From a checkpoint of a small transformer trained on Wikipedia: untied embeddings.
Each number is 500 + 25 x the weight over its row's rms, rounded and kept within 0 to 999. Layers, rows and columns count from 0. Numbers have three digits each. The size before them is the row's rms in percent of the matrix's.

# up: layer 3 MLP up, 384x128, rms 0.072, rows 296-383, columns 0-63
# down: layer 3 MLP down (transposed), 384x128, rms 0.0723, rows 296-383, columns 0-63
up296 098:504461491532514497517515536529494530509504477511508449472491510509498476515466489506506523460491501518481446491514544514516504463495488525506518493491456491525462523521506474483471462523490537
down296 100:547511523485525505538484489546500489493499500544447464497485519524499499474471516488525519505481468524469503520510516460511500465547505465465553495465496469510537486467531470491507491474509551
up297 104:470483470517502495531520510492492488509494514488474503517476490491505534562490479479468504508500486521507512434507454507554545485475477517532496510500546492530498519509506468435512537525460489
down297 096:493530503496496482451499459511538464474489507481528545485522514487472497535524513541493527443497474520492467492518515488484472498511519529529471481533461491499488508495492514529531520498481519
up298 104:479516457479564525468501509509518529517508502508474483468452504507489522517483498510490487499488510512501490521479492516541493463482547478491505479513491518503537503473495488467533458539541521
down298 092:512478527536482467496499526479517466473515569493490495513505464518485496504496487505480518490481518479538515513471528501500491556485530509487518455529468540516520455521519500478486470516540480
up299 102:516494465533511514505475482500492475498493484476508528501491492511515534541519500506504537501502534526563526504533474549517509491440489457493483475518498517472481536507548476494491501495468483
down299 099:529476501478480489477469497515497536495495490525480493531514548473553520497478471462472497524478510498473475516529490522473511504535486484488497497462491490459550511490505460518534509520467516
up300 101:501496511496469504493523507528497490496490523440501522459487455518485463545519529533477555441501504471510507459496511501474513451472512490520510523530493472501501506524523508507537477507551483
down300 094:474514539519529522492501501523479521517464541485471532479502436486465476534483509476532532498506518498503482458502500488482497528544492489516443557523501498539518503492471465458499446515530536
up301 111:477485530513508553539474524500490513504451576480494499478491518494525497503487542484478484483514477508513435478498508489541546499509492507496488546498490545488530540464494512500445484499516524
down301 101:496496498513511477472467467504511488494517490503484516473460446475508472514496471502503527516494496503464509479489481460501498537509527534473506506489464460497512486496479536524496487543468513
up302 091:479525505479502493477480486509501508480509456515528515507499522521536521479545538515495514491504509545525502446492479472542501482477510489508484527460512464531469549503478534482497489490501500
down302 098:499517515527511524507515458514497498469500519526470502499514503487532497506507518460492535524480504519487547473490446509511478513495500449470487509517458492486492504511486480474507455514518511
up303 097:458502523485461512488466476509504486508504485505469480480502471512489533479476517502538495481512428530484461490456543512458505518484463502507513497516476505510540501503499501443490498472529536
down303 108:511529493519499511464489521478542489538503511518480540530491529473527447467472494498476468496518519537547473522483511540518446539501514470510498525495473554493484484510448475500485520510532514
up304 100:459504502549480514546521489495523493514494489507490490472514468503505561478498513524484501498485511492551526466516505481475487528498487500511486464458509474543510520507553522517474447498536511
down304 100:500519500485522477509478504480497489502500532491434512488456500514507528503573515536500526504470529478557569462491486454491488517502480496543513507443478497528537515490505469523464489530465514
up305 094:476566512496483479519498496527479475480488494502475507487494501463535482505505555455492520488479504537533456506502501458516449458521462459458513497524463474493515491526507521490497500523544507
down305 094:481505481500484473503498472551457487505461507581483470479515475542527481548519481501514480481523520482529514537523458491505479504489465496492461527526523534474495495483468464504487527514489499
up306 097:466510494459528532458476473493501509510490558490484491489475518531530471481473554542530493479503469499500517508497486517504497510529484529486488497521424561552531561518487492478464474438516506
down306 105:460491474501492516479466456489523535514455534527509516474490492486499524505501457500518486502477498525476489517464492537463489506494514524501477484543516431533540463476446507517492514511501510
up307 103:501494522483476494532462501535498481466519521537489500468485480478455496507520509459517468505522453499463519503531472504502507526519491525471564486469504492511494513479544514528507507454484510
down307 115:525511535516537455525478542497478513479525492432462506504465511492510485495467480484486543524506478487527464485478500451528478522499507511484512501507497498440506475509508473521467505534554510
up308 109:480540476543513479515491475500496460561495487471500498453487503500435486510486541494469494467507598521537505512531501510483492490491466465531473505518505501489527505541527518488537544492495496
down308 103:472504481524462518441492552462488524500532501512500588497498473547513503502515541469520508508502510471509495503467460517511490523496520536511504484462505472477523487550521495539495520483515527
up309 098:506500535457502498506485432548532495484521475527534476466520473537520521467534511476545482537504494519488534490481474505495514506473467502505539496481483450504519519522501458490495517532468493
down309 095:510464521531471491479515527504494489479510483524493506522503462521489503479503490454570520509507495553506500470535525471510530522484472483524502511504494534542500520538521533443494468519519526
up310 097:505551501504493537461463527509523518475494474484503527498490472497484482505486525531513514448481478495496455507490544471517513542455513503510505460530550499508520508500511479528492471504509446
down310 100:496492530510463488522519497490508491466513491523519507525508488482469528528511526502530486500483511509519552509510447508452448507457509469516514501494526450495526464550487487496477509499513516
up311 094:493484507495530541473508482489490511479460487487534471510508515490518526499473492510493491488496540446503519466445484482464472487472526516521494516532495499524499502504530458442518476507520521
down311 102:503515467520505516488516496499491484500458464501508465541485496459501529509518540501476509511471526533442496505469489499468502484512491512508513518490537538494501485513450529513487501522510522
up312 104:482486490519453526446479524513491533507487496484523494506503505517474486520578510508495548508486525487507449499531540484537481482458511474503538521481491515533506485528527522478530516520510459
down312 100:506475488473552575533486526541508517467492478520496538475484523512463504521511497495516527470508475480547504477508489462494525540496511519493510548485505500455495489559510460544442481497478505
up313 098:488482526452514484496513485516492530448552499508471496572491509511524492531496527487503451503502483464508506457493503458488527532499477448472523503544499466534514540506514469469447497494480496
down313 097:476502479493514479468510479562475522474500456550486486499501520534520428483538516493496489490522476460532514505516482501472463500466555490484503524553541488494529501501491474512521534483503474
up314 096:512542535513523478535519468484504486484444523451503510485483461479537539502482495487492475509505527491485529477511532472526514459512567462505537488504498546497479464515520489535452511515467515
down314 098:514471490482512464535519498525481481552507472540476484482493513461497535522484524513462492598481508522494480505491501476488506504525484527527472485494526519507468477498505487543518498487482505
up315 099:505471500547475513498498527527484515485518448530484514478509524466504508468499505494500522506511511506495494507556473529485431521468491534514508527499440501538477497503499488490504492508516466
down315 091:519526520469454473451504551505515484487516532519511499500512527516508475461454453503479475495496493452509505520493490465507458492514544475540526518535529509501494538562503523491484511519526532
up316 108:510501482506474465526443505464513477535500504504557528470511531525502504461504484480528566523503472516516515519480473541493489510512454514534504495486452470493467551468507530510506499478506527
down316 107:492494512487469546497514523514507484463512538541521513486525531507515519469544491517493480490502472488502523496496486476483434495468504497477517544512460532520511471493512549472473479457534480
up317 097:550522476544507517524518500483530506508518502501514461469540508444505478475437492517505557551498540470494491516476520464498498515471533524534487505487479538484544476507480473505483504521498490
down317 091:485476489523478470460515466488483483478464509541498453485488494458477461492520536489502498479497513463448521513478447500519511498529550495511481448475490517522519511456530503507488521487539509
up318 105:513538541545493484475472485473479489518538495476520483518497507514479490490513462521532462515495519520454452490529484535485478518483481525510463482473506508531528522468505517473523452546499485
down318 109:472535508490458450459505504493543509480476527484487516507538529481465516513501507517477514469475500505525454538474484518499465469537492543494577503495555499521508529478471487512512447543516462
up319 103:481487474531487485455474513497478512532525524474479471525503475471493486511457540459523511502476457497477483564537492480489497493450499519559503491520487523466485511453466479486478483490501506
down319 091:503505477515506514519481459526521511479493484508479461536485508501470451505537527499480500556452495496488498493516508497468466463466496488497526481508488460528502478497516466508559501515496525
up320 101:496518510513510496466505514477522522518534497524540492549478504488508505502559537532463449494523469518515511479552496501467499515494464506466425479483483522446512510492496525472493526487496509
down320 092:476450523466490467487469455534500532516497492493491503524493507502486538492501496486524509519478523473466504490478502477469487484534506488521518483468514522494480475502547491531498548497501488
up321 092:492494498515544521487478504519476544518480481499496506503512535507506478517529485527527447493510506485477425503491489480537496468553521552472487487488532529489520511452508493510493487509486483
down321 090:498563481525501519507493492454482471485499488521489489496491534516497469524459504496500491512492484508461510505538533508523468514549503518482482504522507479498502483503523504494530551520541498
up322 102:474552458463479526498515513521515474509465510520479480477458549531463489475530495474507458505493531491475525486497504499518516476477494529466533485484498496472482542465506467510516503518506513
down322 100:496493503549470503487517496492479523520515545509463484516515523490493470478523506491467550520480492474517449494522479519465471480509524440553504505525479517467502518537486486548457455516507463
up323 101:533490497490473542526483512461492498471477469513523496506481516477499511423484514493460520495502540486507513479435508493450474499510532500515506474513478467490532522454483501524485460484523510
down323 095:464485496531453515472520490495518495539459498506502494525514466475535526546480541467514500500501510518482444430537481482487490516486506488521496537493539517549471463533517478484521519522484524
up324 107:487497509490467503453488505510507490528510477508535459466555498505524503501486485480528550506497474535475481508556545495487468513518494445518494510524513529451487519518506551533509516506480473
down324 100:503465493494576507518480479522461484483486478503428495509505470515500519479491490534521522495461485519554492489472525449552499509534512515523527511471478530533466492502486482499491488533545519
up325 086:486495520512461504486558470483517517446504491447472482523508490475474478477527511441476513488507459463502461516525484533519506505452507512487496492524493479489485496448473474521520502481563456
down325 090:521541491443598592545443496494484519515490512502495479506471490481493509503500506475497479506500493499520503562544528491477514498578493510521467531466514530475524541487477495472515487479517461
up326 087:510519501494484526478478466496517508515525470483543490490448491462537468486517501523520519521528469502522502520480538487498535523468561487508494516500555501422507511458485480531453472497506499
down326 099:517516494483511503510511501507501467516476444455494492496440503447472532489468512481485533556485518536528513478510536504495497499478497497482466499496466451510495503522532517488517449456530474
up327 092:493470534572497505495546521500514489510501509514508473480500507480496550486490521495475481521462547490517535490518467501525535503499494516508506517486490496454483506478472466504485506485513457
down327 091:523529514464524485503515483504474520489496523513501507495496512502519512489507494505520476540532488458545491525516499418503498484497502493508512471457424501491482479495470500543489480453508507
up328 098:482497472495514489485457469487527517496506502493517500486473499499468522500561484437484485523530545481511531500525493513512520522458501522507486496513477533448505492512524500495474519484508513
down328 094:514501526507510551521506490532492524526497459500566439504505511508471509450500536489521505481494499524521505480494486498516529480473505480509499485505514485497505456467487523506490528522482502
up329 091:525448493495488484500495519499559493469517504511493524484459476518483519476507511489483480522524518466510544521492496520468491517554527509489479470484517500481551516514475480498530509479486522
down329 094:505453489534506433476526499488500521531524501524460507506508479505508525514525488526484523506524477439492558508486520487495502517512453491513451466502541502529527499514498538472509500512402508
up330 095:481508484484476459476538519523442501528527512499525495486490495534482509450494504516504493536478545489506456484489532492523484482521521496463515467515469503476522483473525472509523526505524497
down330 102:527521501510465535523521530499479488496532499480531482470480499515497534511517489513500512490467517495465480497503475484540471513516521522530458483492495477533520501544491511467477428512484499
up331 096:522505514500490520498439480479491477549467493487476509508493529527508525488474515507505531470481482478491512491486494473498492493557554550455517459486497507514493523503500445545446492470493525
down331 096:513489469463530513527536501466490477499502475515491463527500506503541473536485493488486505510511507492502506508495496499487438522486508497508541532506465516480484473529480555457461475489496551
up332 092:497480522500463446531482506516483465507510471491513501509477525523513476511519493493507494493507526466470456539486470483504520510507496471545533513460518507515532498467545460530476479504535489
down332 098:519501535491501448506494463477460503501520449532474499509433485498518501487486486442500493590517515466498488513452503491463490543491495523496509496504490506488475510516491467519509499468510521
up333 100:511450553490497523510500509520535470502546492488525526530493461495519492461496520528518537508506488513549469455468499465567469486509482449465523483470491470499479482521532533486511477494526500
down333 101:540518506464513532544507540529474483518493510513502481522492527494510476472515465482487540471521479484493464507579469504488477486468505514513506533493506500495485525445495505481528491511517542
up334 104:494477483488520497511492498468495502484514470457476548529523472516472437508519493538538511485539469481492482499482489526492457508521495519506505465517524504461494535478512480515506523524504551
down334 098:494535561502540495526483520497494519474490469505493495480475549487495504527492516479499517498497478467526485484465471474479538549522467478478521522481517501510506524528508491518467519481506488
up335 094:519499472497517503465519510476541545478484505508519546511519498500492485537469527525463552496502511488516492480524517472530462476469520488506518471456498470544524500522458540511473497464493489
down335 096:492506535523531534520456502538468496492475545492511518513458536471484467489457542508511477498473499515478514483494486511493448472489529487533508536485517443480580494497509518506452513475521492
up336 096:493481523522541500527476547505498521508485517485530511479470500496487518500483502474465509503474538486501519453491495513514503474481498534515466508486522533531537527450520467485492491477502533
down336 098:492530490490490517526487501463497495469447512459459471469497467513504528522483532540498468519507533488433510492509485500536538498498493498496456545526508471541532483446493473512512523534468538
up337 085:518475522514544507478486515501503478449503488455477502533468516541491472476468471541516465488498527510528489478526499452520512482506538498464540464469494496479474524540527493489494539490517494
down337 100:530492477502535492525520578545470505532501504490521457477447505501523469497500534500498507502493514529519496468513536505551492481471487492489476490456482478549513468449508479516492496489466472
up338 106:529531464530487485527536541516493509514546504488514511542479493475500452493531513505517511505519483545500543521515424530468516503474567454522500491482527515534530468486540478513487508535501496
down338 107:496441479532449478519510502488511497504501487552483489498489501480516534538497534499496471536502495479519492503537516526481514498540480473508516546466511527542526532482531495496466499443456500
up339 107:517524518473488521504504516524500484479495490506518485531518494488506463470534495488453526456508501534532525506494493508491477510464480518516494508518505477501500463478518529490512496507525528
down339 104:503490486511521496464499505466518504472464521521548516507512545449478512511481467482552482523509540525499496502474473483533497523512490515501478532496500457494466473493522524529471513497516462
up340 108:469468464520492492511445524501535537531497487504510486524499531505502482476537483514495504498557491548531511524455471532493533483508525507478501508511534491496479458511516494477474512496520503
down340 102:491511518469507439471499535508499445491525488473514457522495521464491489503542478494487486525525539458498498498494504481526481544500469505498503447487491461539525446482528468536503511521504497
up341 108:477478506506519524466470516497511433487496523491452492510512500527532430463546519497539489484515494522516480463457474531493492469501486492486512469497530498520524531546513499474514506505541505
down341 105:447501450538464464499543509465530518517492493480517504508506458504513515505482515504501476455471474488545498479529490518554494469562438525542485520531544538510485502483491491513488515504510504
up342 110:484513501472502512507477538525513512496470458450575468475488489509461503454487537511517549520525465483464518490504489496459548513515477501514529535492535483492534467490484530534481570507477473
down342 103:481514497495556467505490517483507480443510506453456459521453497477505480495507489497488525558498493520510473485542481450514516517503541524510490500463502454509561533541507542492491472489521492
up343 103:524487502513506484503495491518502488526504499496469481524493476521493507476504529473520448523512514501493534538494489474524523493478495506508538451465517527479484483496512488483492532511492516
down343 109:509498478501466492453480507509490497537483475491510486506494526506503500459501491508505455467519501499522522490470494506495520471531522526504509517487538510508464467506501541538498521476492538
up344 101:493511504540496516473475482515486452480485488526506529508501462516480561491524514534517518512480508503491487524493480475510506461484474483496477520502485502501484450508479518516515556492530450
down344 104:480521504452502489491544561526489525490492446548504514488541493516483510516525547502543533469482491485475481509507492508471485493496515518456466509552505497495483470489461535481537448513553459
up345 090:492533509518472515550512531514490474495547478454476463524511474485503500462500528511447479472482522515487482480506482467540481479517441482514495451473508526514506497485492486533524509525513513
down345 101:502496480493490500492502542532450477507521496459469509499467465513506525482531464460519490487513528496523471501503544481559474502479495523512543493482522554492502472482485457498504497505539491
up346 108:496502472506483532485450522465485470539522504493527520488513477500503555521548522525479482512465468495502533476471464529489531503517527477525459480513543513529498494512491482476490528471540465
down346 111:533480485469508510482532533519473491481523466485505496519492502500527508462475514522501511520448493480489551475519467492494462466510522500492506545488522499494466481500511523500505502469530510
up347 108:490501507534482493484522478485525492522478490483517523506478516534417505446490471510475498444523511503472460480497522473508552532517528516528489514476498515526481515490482542485482507456467502
down347 105:493455506523471518468518497433486508503512470520499522548501484518481497530505518527487517455498495512522492466457462543507520513491499515514441525512505481494531517536538454556460462515489558
up348 104:515518517478480487521481498547535485513494502514506484495522497506453509498424510492486492494552508495516525537500542508481508505494480471508492520501468481507511524538509475467552504459489487
down348 103:468524509534471497473470494467541523503511520477484489516548500434475491497493524506566501513526505531482515531458490489538511519538470498536537477530467477501508512466485434488526515532507469
up349 100:482507483492451513467510539479500506461536492524495530522456505520500506476486510497522502509481536531501498474493522534505511511517479538487523512508446517499517478444470480495517488497507546
down349 098:493462492508523515491494497466484491541551508494498512489511507511497509502537510495471489445442497493508478482538478560541508528506500518527523499452458508528534523532486489532507505509460552
up350 102:501539548529483487512478509462496475455505500484509483500498538489494522490575495437505484525457477481537540492526507491502520492500547505544462536489515475510475468550512491527485485483503473
down350 105:529523492487495526455498530515506469516510519528536512504514471524480481494484473530492472450544537531552485505530468469516535474529502509499494505503454508507515460514521521487490467462516493
up351 104:515496503540473505493494481471489491503506520487528516496478491563481513513517497479479514527518513523507478463466464516510556474496498510476495490453504533514500493536495491517460515476534508
down351 104:508507496529489502494525497477470456486512505493521513507472502438478487507474486485479465463527451545520490486494489465500442519511484439493527467501532491530506490550509508475552504504512501
up352 097:537447477512463516542534484479495531507457483515519542514482539489469507518479475495463504523514461501517514480449522487516504496504523523498504536487474503465516471455493482531494500534528493
down352 093:471485535495487490477483495544516507502467536549543517454489464489499519530484461518495489510498480485496461467466550471537497489452519438544493492499480529520501480508499499459512530487506536
up353 096:482523516526448478533511480494500516532514539520525474518536530475462475499491532468500471490543508513489526515564480465515520538520470474470468475495510519475506470511491488474504454483475485
down353 096:463509474488524492534498494505453486530487463533450525502547538462531512523486506491540497509482488470459499451533496476502504534500491508530517533461480499512484493500473461495471483493468523
up354 104:490465461438472516478545490550543488490472498485523499504500520521504504422556535457480492488513544489496479491522449482500507498512505485476525484461502484512499481480492532502521485488500514
down354 097:417469509467494497493499478479484491510502506480498523490503442483505513509503474496496502495507567471488489539483468548548507508515534499513513498530501503516481513493461500508536519504509574
up355 100:480455502546457467445488511492486550490526553518509510506500477518500510507487503480525515498495506488534500470518560474474506526500496437505467499507505526519537532472524502518489504500515498
down355 097:496572508457531532548482541533472536485456464480494472525509502549519512497473512499491506477498506511445482537462487501527486485498472506466488537491482444506499482474497451465539509485481484
up356 104:495473545516500531540514492491505480542494507465526483456466489483483535514519524483502496479477512506482489562490517533463477436504518530529484473506540490496536497519560491480505482465489488
down356 100:455522490493482490475513526492534498508489531466488460499512527497499525498553498458503484484519470470502495478520479512519481544517454492528516509482495504514523474542507534488503505526539470
up357 103:490542497467508493507493490518517475509472514471487473499522532490553491485468532515540533496497491506507484533440497523466520480479533478527437498501543498510482488529448548521505498495542490
down357 102:484497482526519493499489515485496486496528493515495546490491515505477439493528523488478503468514478527466501459473505470520481534441484485480496461496493509521515516504485513503512481500505465
up358 098:472510474504522481494495499499540514540528475467535510538519497512465466466488547488513478468554457526496457517534513515484494506494466535494499544496522484473493511482493510517541506535449501
down358 102:495497508523520502541481502464538488530475518475485477509520510499494462516539479512500474485553521490531486540472502484492527548494467503518501494489464488505456528540473453510464481540536492
up359 110:519469492554447468488499490493516426524516498461434497469497506519575493496477486488517495501543498483508499459495531480494467469513488488511505474528531464478439517515478526505506493480536509
down359 104:495483538479495480484491485502513490511497508471441466500474513495522545458542480546512504517498496506505475513502516513520534459452455476536494473476527473536533518500526519543520507533504489
up360 096:521486528497521525487487501494500489519507553450516522502502514525495438518466480515509530499490435486464455486463484511530494529490479527490477505531536492499515560526533511505514489486477484
down360 101:514548548473513457527494549506493495477489511499488496455488494478508521473520473531490529512478475446511502524500499469491507477497538507507486491514551518487518513524445500474494526463495509
up361 101:498516521508467484467499511481497494497486449505470518468530484492508505479512489477544481513472461484499543498501523509484528527478495524505511480490514497512470527503577546478521491512516499
down361 104:529518494513531506553504517508506490495495471498503493505524509489516499496500514479519458469500489505498498520486433503482489477475458518539491507444513483480493472488552485520503486479522522
up362 108:471500533539481490498512501530497464488483511490533478521507503579476533502542527496465528498469468510494481494527534482471506450521501501510495528504487539497467509508571501521483511473479508
down362 103:513498483480533507485537507500511488478512454523520475478502485453465524482513507494450521500490509474505556484477472516509505525452512496521502528526483518506504511511453527486506523475545507
up363 096:493543530542527502502475456506471498503489511483497500530501571512512498495478478498517500531464504489532478550551485479546502478473529514495496497477530496504538507521525459543484489489518506
down363 100:502475495489548492464466521501479500523515520509505539528501521525480465497475483533490501511471551497576504518507469512498467449489546546464506505502453525469516474510494500509458522520496478
up364 104:503535515498485472508509496497530508536505539498511476518492545518492479485477521493509466523525525464515531487515497502515496494492522547458537496500475498526467493524488480495550512500529500
down364 108:514522494513506551520504497535511518471496494508485469498549491505488506499481494564487471514471557520489518492495448521450481494550450499526537499490492496516488501502516461472493493504531518
up365 106:518524524463482503494459505523487515501489556520474541520510508489531479500484467554468522488497485514483525444501533456534521557523455514528508533480514496492466485511485530505504499517518538
down365 101:468503506497495529449521481474541519510521484459526498509529514482510488487502458471523505445464527533469471524449519471520481518501533499523534456508496470519494525500503543513456518547507506
up366 099:487538511534474489543539502536519465503496502521496513507462491486511491517483498538515510466468508525478514517474520503456477502518521500502548485494462490510527468468506501432515476512514507
down366 104:465483512504465487469520522474552495512473502491513513513558487490492489502513514494516519497540522528488526533458532504487503485454512521443503486503545501508505487472530529523515545551504467
up367 101:511484488438521500508491504477522542532521529554469559523519499526447498447520500496523512475491518515496504504530482514497491495523483477480512478492494520484546548458503490535494482530506530
down367 089:494494485508516533502504512509513504537520531504516537508491473486507477473483470491476525521493516530496480488509491530518486499473467579521519473448467573531485493489451505451535505480495490
up368 100:483495508497514465500496492471495491525508472500467516524490534527549479539483511433521486445492495499503506479502530478453510492487505490522492511514515516500469551472535527501496565531531454
down368 108:517536485499478483508508511476450525525497467525483489521496518457475490524455458488489473496494526492510501514528515510491519504489491505502531530550470498498465521560504488461517529497500480
up369 104:489512520490456475532537463506525479481482519497529456503464449536537502490476482534470458518473497538518518471525540510504468518512478539515499504494514479551542473479506473485458529498498536
down369 101:489468502524530516491520512513496485518519449500469506511488552521481507495488455507556494479498479486526496476506524485515515455462472468447462501486519537495456499437476494539502508518492521
up370 104:463490486509483539482505482522515461552485502502473488506529497534479507470493470538445492494510517484543510452506522489523512478469497489460501483454499569493549505520558489453511505504498483
down370 100:538529543526462486491470509491506510495489466486518545483501468508532516497502492527482506539502504457509503554521473491524489524492478499527494477492534472529500541516516504508464484518476480
up371 097:549483486561480488482512482505504533516478486526533451510518485467492488527477454481475511510508496483498474470538507502496532496517475489507499541515458491524520504545550498455498524518510475
down371 094:507501529486553486527469473512473529460536490467479517523481522525490500514476478535463511521529505509488462487547469550546513485528449497564492511483525509476520469525513509481510488492482507
up372 100:489525497500473474529492500519483484507474508498520457479477555504501436494537502469472528487489503559554498517510555472484510552533489487507494465513512477494494539530514469509481526490528480
down372 103:497519495479518504555516506513475474475527496484460517496518502461474504524492483475550474474495483457509490513521518514459481525521437478512528543498529537515552522502523523498515468453502470
up373 100:475516469501520524499471488527502454460486431474500528494527502493525492480475511497502518475487485524490452461533544533533554546514502508518539493477505508530526510553527534536490502481547483
down373 106:507494483519492500507497518552495524518494503500443462506546507492507533507475503511522545482488471498471526532484501513457509481555527495482509524496513461506495495485501492477458466472529476
up374 102:526520490551515510526514535496503531510477501458512498465528520523546491482476542497465510473498476494536484489497476464498486484538530518476497530528510524528505482518537511502482492463506499
down374 097:497482494504501531502506529494471481543503498462479508531471509533531486520468485517511498498464496529493533489504476484468460525523510512471540525522506510476448470539498490511486483533488518
up375 089:551487499479530464496509486478468484458495482526540507496483503553513561533497506475502529511509478535458451477518503530498528476500474461491504456531511521479505475517513505520492493539529501
down375 100:495519460485528513519485476529509470529489478469489483502508489491531514534484521531482522516501518478537557534476453497505525530468511512556465466503506481449496496469467492493513517524505465
up376 114:489500543476496486510472477464497453482521515476502470516504492474506463491512506533492529493538488492479480496464487522533533495449499527525458456493540545505513498504529530515478501540515496
down376 109:472491474487516502481497514468507524450507474495498526506546472473477493535527495479460497497508488449515526495491550513490496496502468508480456517486522500506510479500481485545513547529488512
up377 093:516469515493512415521489508529458500498517519512505521516511519498500473525483484483505454526473481482501461467498502504460545463509481472491509525515512518494537441497492503516487516513471500
down377 099:496522502510465516525443501498510517521463445499485488499493511491497519496499513511520541562468536549450474511483464483480477460506538511454476532506463512471501543491501523511476496499519542
up378 087:531503458440505486478489502507507519479528452501479486494503479464466483516481489457515447528510503545496472466474493488506519475455503466482498505500507529485526535514512490491487530534529478
down378 086:485537527460533497522485462499531494492518488480459512497531494531461509518494541530493454490510529474511527472507449499484508494471474483482542502510506480440513530496539489515466505503471487
up379 099:479519492510504518510478519483509504507479497536491511523514470504501544527472494529477513461505516542467493484513504473489482475479508523488502451491510504507443504534546535523497550527480528
down379 101:529450539497519521527440531524489504472479517466458510500492505513526527496473497486501504474461506518529472486509480462544504487491537510446509529518509482489507504469489523550504512531512475
up380 100:495553506514523512500495511472521526524491492458512459505482491509468471477504535496486514481541513509509466520469495505433523451485475569528533501485449566516479481535507456503519484498544489
down380 104:522461517513499524493538493495511490508501462549498442561508488462507471491462495489491517456490493467512537512525493521504504485519497476499467492493489517516530486523495501531541492503523542
up381 107:484509481540495480496508500458501523483522538521524482480512506494510517509489506538485528493485466465543551464482510484504469500464551463519494498489505497444447465484507457488515541506493483
down381 095:516501513493516517480464504509483495431505540476499468497491495466485514506486483532536495558487493523502481492485493502499515502450527510497471503490492513472503518506481513486500510473491463
up382 089:508481509497497505530544490518464484473456547475527474500518473502542523484503507493492517510497452514511503541467508518496492545469467460527534497533508505554494473501506493517455464539492498
down382 097:486511499484499448507488505512468505496505523529486519501490513454519501465496479515488468504494493503527499523507532514520513495503506487511487444491567482532524516555478512524544501458527502
up383 101:484507526453470525531508528514549530481487498465505510460511487474504487481496482509538460519487531481480559487457490495560541528548505506525495484517468507498476551498546491481482493495456505
down383 095:490497505525496542454520498527523489489490463515484481486484458514496428524549473483494513475498510509524522480481471496507482530494513522490513557517504511523495522518492479524510557515488519